config.yaml
num_hidden_layers: 9
head_dim: 64
norm_place: "pre"
bias: "all"
parallel_block: false
batch_tokens: 131072
Each number is 200 + 20 x the weight over its row's rms, rounded and kept within 0 to 999. Layers, rows and columns count from 0. The size before them is the row's rms in percent of the matrix's.

# layer 5 attention query, 768x768, rms 0.0202, rows 762-767, columns 192-255
103,198,173,220,199,170,184,203,198,202,214,210,176,185,149,183,197,212,226,198,195,207,194,218,196,184,203,206,221,158,191,179,172,202,224,210,185,199,211,217,251,223,199,222,193,189,192,181,221,179,190,275,220,226,206,166,250,199,175,159,216,211,178,191,198
107,192,205,173,174,198,223,202,245,223,154,204,206,228,207,178,188,179,180,198,221,214,221,208,194,206,188,195,222,220,250,177,200,214,193,216,146,195,211,211,217,223,226,194,205,168,196,218,214,220,195,223,166,176,156,227,203,220,192,189,251,183,185,227,226
106,195,245,183,219,214,191,235,206,196,228,231,189,205,208,194,203,232,190,172,214,190,224,172,191,225,175,224,198,209,185,218,212,204,211,225,166,174,198,204,209,221,209,209,179,203,173,207,198,222,208,204,213,217,159,227,192,199,187,204,211,232,139,220,197
108,189,222,211,202,175,214,192,174,188,222,200,205,200,207,218,183,164,217,190,191,204,212,195,210,186,225,191,180,195,191,186,233,185,225,181,206,224,159,170,224,172,210,175,197,180,207,163,194,202,191,185,172,193,201,179,213,233,185,191,163,175,187,188,199
106,190,196,183,178,212,224,170,190,202,206,220,258,220,202,226,196,212,213,200,197,172,148,193,203,177,194,215,215,185,181,237,212,222,200,190,218,171,169,202,171,172,221,253,196,178,219,220,171,197,168,183,196,203,177,202,216,189,172,164,219,177,190,197,210
104,169,215,175,182,169,219,188,241,183,234,195,190,203,227,223,210,177,200,172,198,212,212,203,195,153,170,217,232,198,213,194,209,204,198,177,215,175,190,203,194,227,207,216,213,233,199,206,189,160,169,184,205,192,200,220,181,168,215,203,166,185,194,207,206
# layer 5 attention key, 768x768, rms 0.0201, rows 762-767, columns 192-255
097,190,162,193,187,212,221,177,165,211,192,239,209,219,186,179,217,186,197,184,198,213,147,216,207,158,189,215,213,196,217,243,187,196,209,219,188,196,201,220,218,203,217,216,165,209,208,176,199,214,189,232,136,235,230,170,224,190,208,180,194,201,188,192,199
100,205,156,191,206,251,216,205,202,190,177,183,195,205,184,208,202,144,179,200,222,224,232,212,219,187,167,175,220,195,245,195,192,171,204,223,188,220,205,198,198,217,193,165,173,218,187,159,187,183,188,178,164,185,204,213,209,201,191,183,224,206,216,222,182
102,182,192,202,175,211,203,167,197,160,222,174,263,177,204,212,170,170,190,155,184,210,199,224,205,194,175,214,228,234,190,169,206,211,215,208,174,207,210,224,166,234,235,203,192,222,200,244,209,194,194,229,187,175,182,172,199,198,205,216,214,228,206,190,217
103,203,186,203,189,194,238,200,213,188,202,196,225,207,224,189,175,144,211,171,197,195,199,202,205,207,205,205,186,211,171,230,210,190,215,153,191,189,170,190,179,193,193,197,194,205,208,162,203,189,200,174,165,199,175,181,206,213,217,245,201,190,209,202,180
099,182,200,195,224,184,172,248,196,212,216,183,220,168,216,205,202,156,206,205,172,177,164,173,243,195,223,229,193,180,200,192,224,193,219,173,171,218,174,166,205,172,204,237,200,211,194,185,191,228,178,183,208,194,219,203,198,189,196,200,212,219,219,215,216
100,203,193,151,206,200,221,173,237,180,212,223,207,168,243,189,204,184,212,182,219,215,170,236,220,183,180,246,154,186,204,224,229,193,167,197,187,166,213,212,207,246,189,187,218,234,194,203,200,168,159,174,204,198,180,188,178,157,222,150,206,200,223,193,230
# layer 5 attention value, 768x768, rms 0.0215, rows 704-723, columns 192-255
110,227,192,199,206,251,213,194,182,199,187,167,184,209,207,208,171,196,204,214,174,224,180,159,197,154,208,179,199,234,185,166,188,204,181,209,232,221,204,225,187,227,238,202,220,203,174,217,226,202,214,225,191,215,209,223,187,250,202,206,228,203,199,231,185
107,188,203,192,216,206,187,204,226,225,207,169,173,182,183,226,187,201,187,192,202,187,215,228,183,186,222,194,176,160,197,212,187,194,224,201,193,192,233,187,207,179,212,220,199,222,190,217,190,215,191,195,191,214,194,209,225,238,185,194,197,196,228,232,179
110,220,214,199,192,184,226,185,206,187,189,209,220,205,175,193,212,227,172,196,239,192,220,203,215,196,231,197,185,194,213,175,190,216,203,207,219,187,189,188,164,216,192,185,187,179,179,217,182,212,237,220,206,216,201,225,186,254,221,192,205,215,195,240,178
109,208,202,169,185,239,218,191,199,211,176,163,197,199,201,178,194,213,235,206,212,190,178,175,201,194,212,194,173,217,171,199,219,192,212,204,199,188,220,225,204,208,194,215,188,240,183,189,172,222,200,191,169,207,217,173,203,180,161,185,198,222,207,241,167
116,185,209,215,189,211,212,219,211,206,174,193,209,198,195,178,180,215,210,161,191,204,213,186,195,199,153,214,182,181,188,236,201,191,194,210,221,190,227,184,181,198,203,196,178,205,235,173,195,224,195,205,236,189,210,197,191,214,211,188,241,194,182,171,153
109,205,167,205,201,194,200,195,176,191,227,209,178,186,188,186,200,206,190,208,185,184,212,195,143,186,181,190,180,210,202,170,221,182,221,222,212,224,185,241,152,233,182,202,201,229,202,187,206,201,185,199,209,187,227,218,216,240,232,205,201,235,201,210,190
110,192,187,182,195,185,222,215,204,206,188,241,183,205,185,182,225,218,206,224,180,185,172,214,222,177,218,222,202,170,209,229,200,201,196,207,219,203,185,206,216,165,180,221,173,199,207,158,159,218,214,226,221,211,188,148,208,194,219,197,167,173,171,184,223
114,203,196,206,188,196,203,185,213,194,181,204,204,210,190,163,185,175,205,210,193,197,236,196,188,199,195,194,196,208,184,207,210,189,212,201,237,184,243,195,209,191,171,188,248,214,217,220,218,175,161,239,180,199,173,187,207,192,210,236,203,223,239,200,208
116,211,176,207,171,204,207,230,165,189,197,207,220,202,183,190,220,194,229,182,182,234,213,234,186,221,167,196,223,145,184,201,171,200,187,237,181,209,178,197,200,230,185,188,181,221,218,182,187,214,208,224,208,204,201,209,178,190,192,204,198,190,185,191,205
115,220,142,214,219,210,168,204,204,203,168,227,207,214,226,203,191,224,213,205,219,223,185,209,231,195,179,205,216,232,212,217,213,170,216,226,168,200,163,237,214,225,234,208,188,216,187,197,197,226,198,206,172,197,210,234,179,166,203,200,181,200,186,204,212
108,232,240,237,191,172,198,204,230,174,188,194,217,191,187,208,229,193,192,186,164,191,186,204,192,211,166,224,190,215,203,196,209,194,195,216,212,208,248,206,170,226,231,213,165,214,214,192,238,193,194,174,181,207,182,180,208,222,200,175,191,210,225,199,180
116,232,195,215,159,211,192,224,214,212,178,211,190,183,213,169,224,183,202,185,228,186,195,202,213,197,165,192,181,170,184,168,190,194,231,162,191,204,198,199,198,189,208,137,207,224,231,232,182,222,192,199,210,206,227,186,201,188,186,173,198,181,221,210,200
113,226,205,191,191,220,223,180,153,232,200,197,182,211,175,168,252,216,211,251,244,193,190,191,193,203,161,190,219,176,220,186,207,216,172,195,199,226,211,181,201,189,201,190,168,211,173,183,191,192,179,173,193,172,178,189,209,196,177,189,222,183,212,188,199
108,186,210,203,185,189,207,208,210,195,216,218,199,210,203,181,203,205,172,209,195,149,216,212,223,235,207,246,170,216,180,203,234,198,201,222,211,180,215,212,176,191,181,238,188,206,197,161,237,206,199,173,207,198,225,236,199,183,250,186,218,201,217,172,226
117,200,229,179,195,215,225,192,188,223,181,224,215,218,172,212,163,224,195,211,177,236,214,191,198,195,178,212,205,208,225,215,217,228,153,195,213,222,203,227,212,209,202,241,165,181,206,231,197,208,175,192,175,217,170,141,190,201,235,229,212,214,182,214,188
112,230,203,216,164,155,213,212,205,159,211,207,186,193,215,187,196,214,175,202,214,215,209,205,209,233,171,208,218,234,180,215,222,193,227,236,212,214,230,159,189,236,178,167,172,179,208,210,178,224,213,157,197,211,217,204,184,225,273,203,213,166,176,195,205
118,227,212,222,183,211,162,201,198,202,213,238,192,219,168,186,233,222,213,198,199,220,203,226,165,202,225,196,231,196,190,201,182,210,235,176,211,189,210,195,192,203,172,226,183,196,253,172,156,224,197,186,186,210,211,195,206,204,202,221,194,193,206,198,212
115,188,196,254,223,196,186,224,227,194,204,216,192,182,213,211,218,256,234,196,215,189,192,176,200,195,200,207,238,227,196,187,223,186,203,212,176,202,193,220,234,206,215,193,172,180,186,206,173,236,217,219,231,199,197,172,192,196,216,162,210,183,190,210,215
113,212,183,173,210,221,176,215,203,191,195,198,201,209,213,197,250,201,202,198,188,177,244,189,185,218,191,236,210,222,177,198,204,200,193,218,197,220,233,213,195,237,175,203,179,219,250,202,210,199,170,219,203,183,210,199,203,207,210,200,153,215,212,193,192
107,199,188,240,178,186,210,219,206,195,208,183,178,206,223,208,216,166,196,202,185,193,198,217,212,181,214,200,189,193,228,196,233,152,182,214,192,198,176,205,201,212,230,183,199,209,202,233,202,163,207,210,176,220,235,194,212,198,192,184,208,153,211,173,240
# layer 5 attention output (transposed), 768x768, rms 0.0256, rows 704-722, columns 192-255
104,196,226,207,180,189,243,210,191,182,167,192,215,208,254,238,195,204,200,237,181,191,195,214,230,186,192,234,238,204,194,209,201,143,209,205,231,199,212,194,177,180,167,183,205,170,251,222,174,193,213,199,169,216,220,185,229,226,194,221,181,201,225,223,190
101,201,192,207,172,203,235,211,194,181,183,213,203,188,219,193,203,229,210,170,215,198,219,188,219,191,178,234,199,206,214,227,191,204,183,205,206,209,151,175,158,266,183,212,204,169,233,208,204,181,246,201,235,193,220,180,193,194,164,231,218,224,210,173,161
105,176,188,178,212,170,191,204,196,201,177,190,183,179,213,210,185,173,181,203,194,162,219,156,221,179,196,231,193,213,207,219,167,211,192,198,203,235,185,227,238,223,234,194,231,181,179,229,205,199,170,196,216,172,184,176,195,192,198,157,225,191,239,246,213
108,183,186,158,216,171,155,183,212,210,194,206,212,215,227,214,185,194,204,214,179,177,181,222,188,204,181,198,239,187,166,205,203,185,200,222,186,212,196,184,198,199,209,223,187,217,187,194,215,197,196,193,180,246,166,184,165,196,185,181,168,195,224,197,195
109,222,189,197,198,209,166,250,204,227,168,203,204,182,206,215,164,209,173,212,212,206,196,182,208,181,232,157,199,216,230,216,183,209,202,205,193,169,205,219,187,197,217,218,195,232,214,201,199,192,213,205,225,220,189,150,209,254,224,188,184,202,209,175,234
103,227,207,224,150,205,199,206,180,183,202,210,222,130,181,204,198,218,208,201,210,168,191,194,200,195,203,166,197,203,198,179,214,186,175,220,191,230,195,186,198,163,229,208,223,194,195,206,203,216,209,167,229,195,149,195,184,188,222,179,215,186,196,211,198
107,213,219,208,206,196,188,198,207,180,240,170,172,223,197,229,217,205,177,210,182,200,231,187,200,213,216,219,185,171,209,233,206,198,161,212,178,209,221,186,230,190,140,228,200,199,217,205,209,169,210,201,198,245,201,200,207,166,197,172,202,172,172,194,187
106,186,170,198,175,171,174,187,153,212,236,208,201,214,217,189,176,180,221,221,182,165,177,203,205,207,197,206,182,187,197,216,215,208,194,200,168,224,234,220,211,186,186,212,203,209,175,212,171,215,226,192,188,218,179,187,200,193,226,207,186,146,179,204,206
113,201,205,222,228,234,205,228,205,219,178,211,218,188,167,205,197,187,186,202,220,225,167,182,215,187,223,192,222,174,186,184,231,219,211,191,209,196,196,192,214,177,213,175,193,139,182,206,193,200,203,166,230,191,161,196,156,193,186,190,197,207,251,200,217
105,231,233,184,187,218,217,222,216,177,176,251,168,223,188,189,204,189,225,202,199,222,216,233,202,180,200,231,244,214,180,227,200,194,189,194,220,175,205,197,172,194,181,181,201,201,188,209,234,200,202,222,183,177,180,183,255,205,169,216,207,213,189,213,204
104,228,195,197,190,187,210,180,186,199,183,207,181,181,200,183,176,192,189,195,214,203,198,180,215,228,175,182,197,186,214,202,223,193,214,214,183,172,167,202,215,157,217,229,182,183,197,208,212,187,171,204,250,211,224,191,188,178,199,194,217,175,214,179,190
109,194,187,237,208,189,192,224,223,217,179,193,181,172,217,192,189,195,167,234,190,183,189,226,175,209,173,206,188,176,188,205,237,189,215,203,166,213,198,167,208,175,242,210,201,210,132,171,219,223,212,198,187,221,218,170,178,224,231,209,194,200,196,190,219
108,202,167,206,218,213,191,223,248,202,174,215,179,198,213,193,226,197,236,180,214,160,203,232,189,212,181,209,199,220,214,219,242,200,168,196,192,191,218,189,177,196,190,206,182,184,188,206,208,216,186,204,209,199,209,165,160,233,199,254,223,201,211,177,189
104,164,185,210,209,177,209,191,230,172,192,239,173,213,237,175,154,195,204,205,220,222,190,182,215,164,217,195,198,200,244,218,188,200,194,232,220,199,185,202,205,195,226,188,183,217,190,159,201,217,164,184,166,199,218,197,220,183,172,235,198,208,185,195,222
106,231,197,234,198,196,223,212,196,203,171,216,197,183,200,212,191,209,198,230,175,219,238,200,194,228,188,189,223,217,193,178,181,188,213,211,202,222,230,217,226,189,201,155,201,213,229,187,221,176,220,185,225,180,156,168,210,200,201,218,225,168,202,187,227
106,192,200,181,215,198,171,224,198,198,218,200,194,188,202,198,209,220,188,191,180,217,191,195,201,176,198,200,201,162,175,221,210,217,171,202,212,240,254,227,224,222,225,219,212,232,228,200,221,187,184,218,177,203,235,215,228,207,173,216,241,215,186,180,181
112,205,181,182,178,174,181,210,202,220,186,190,233,159,190,179,195,208,165,210,213,188,182,197,219,199,214,232,198,224,195,202,213,215,181,201,203,188,234,219,225,214,190,179,233,199,194,159,186,168,206,165,176,184,171,201,178,206,197,200,155,183,233,224,200
108,183,184,162,173,238,202,173,185,183,218,197,197,192,169,205,217,201,186,185,227,210,161,180,172,204,192,198,218,206,185,192,205,177,207,218,180,216,153,184,215,217,228,199,205,219,191,184,230,210,183,203,254,215,207,178,196,203,223,207,164,234,191,221,192
107,190,218,185,210,187,172,214,164,229,208,204,201,218,172,209,223,220,185,198,237,242,197,208,211,238,206,188,183,192,219,183,184,162,212,211,223,179,216,209,196,174,211,214,184,183,187,209,231,158,217,200,171,226,180,205,185,172,196,198,190,180,169,197,259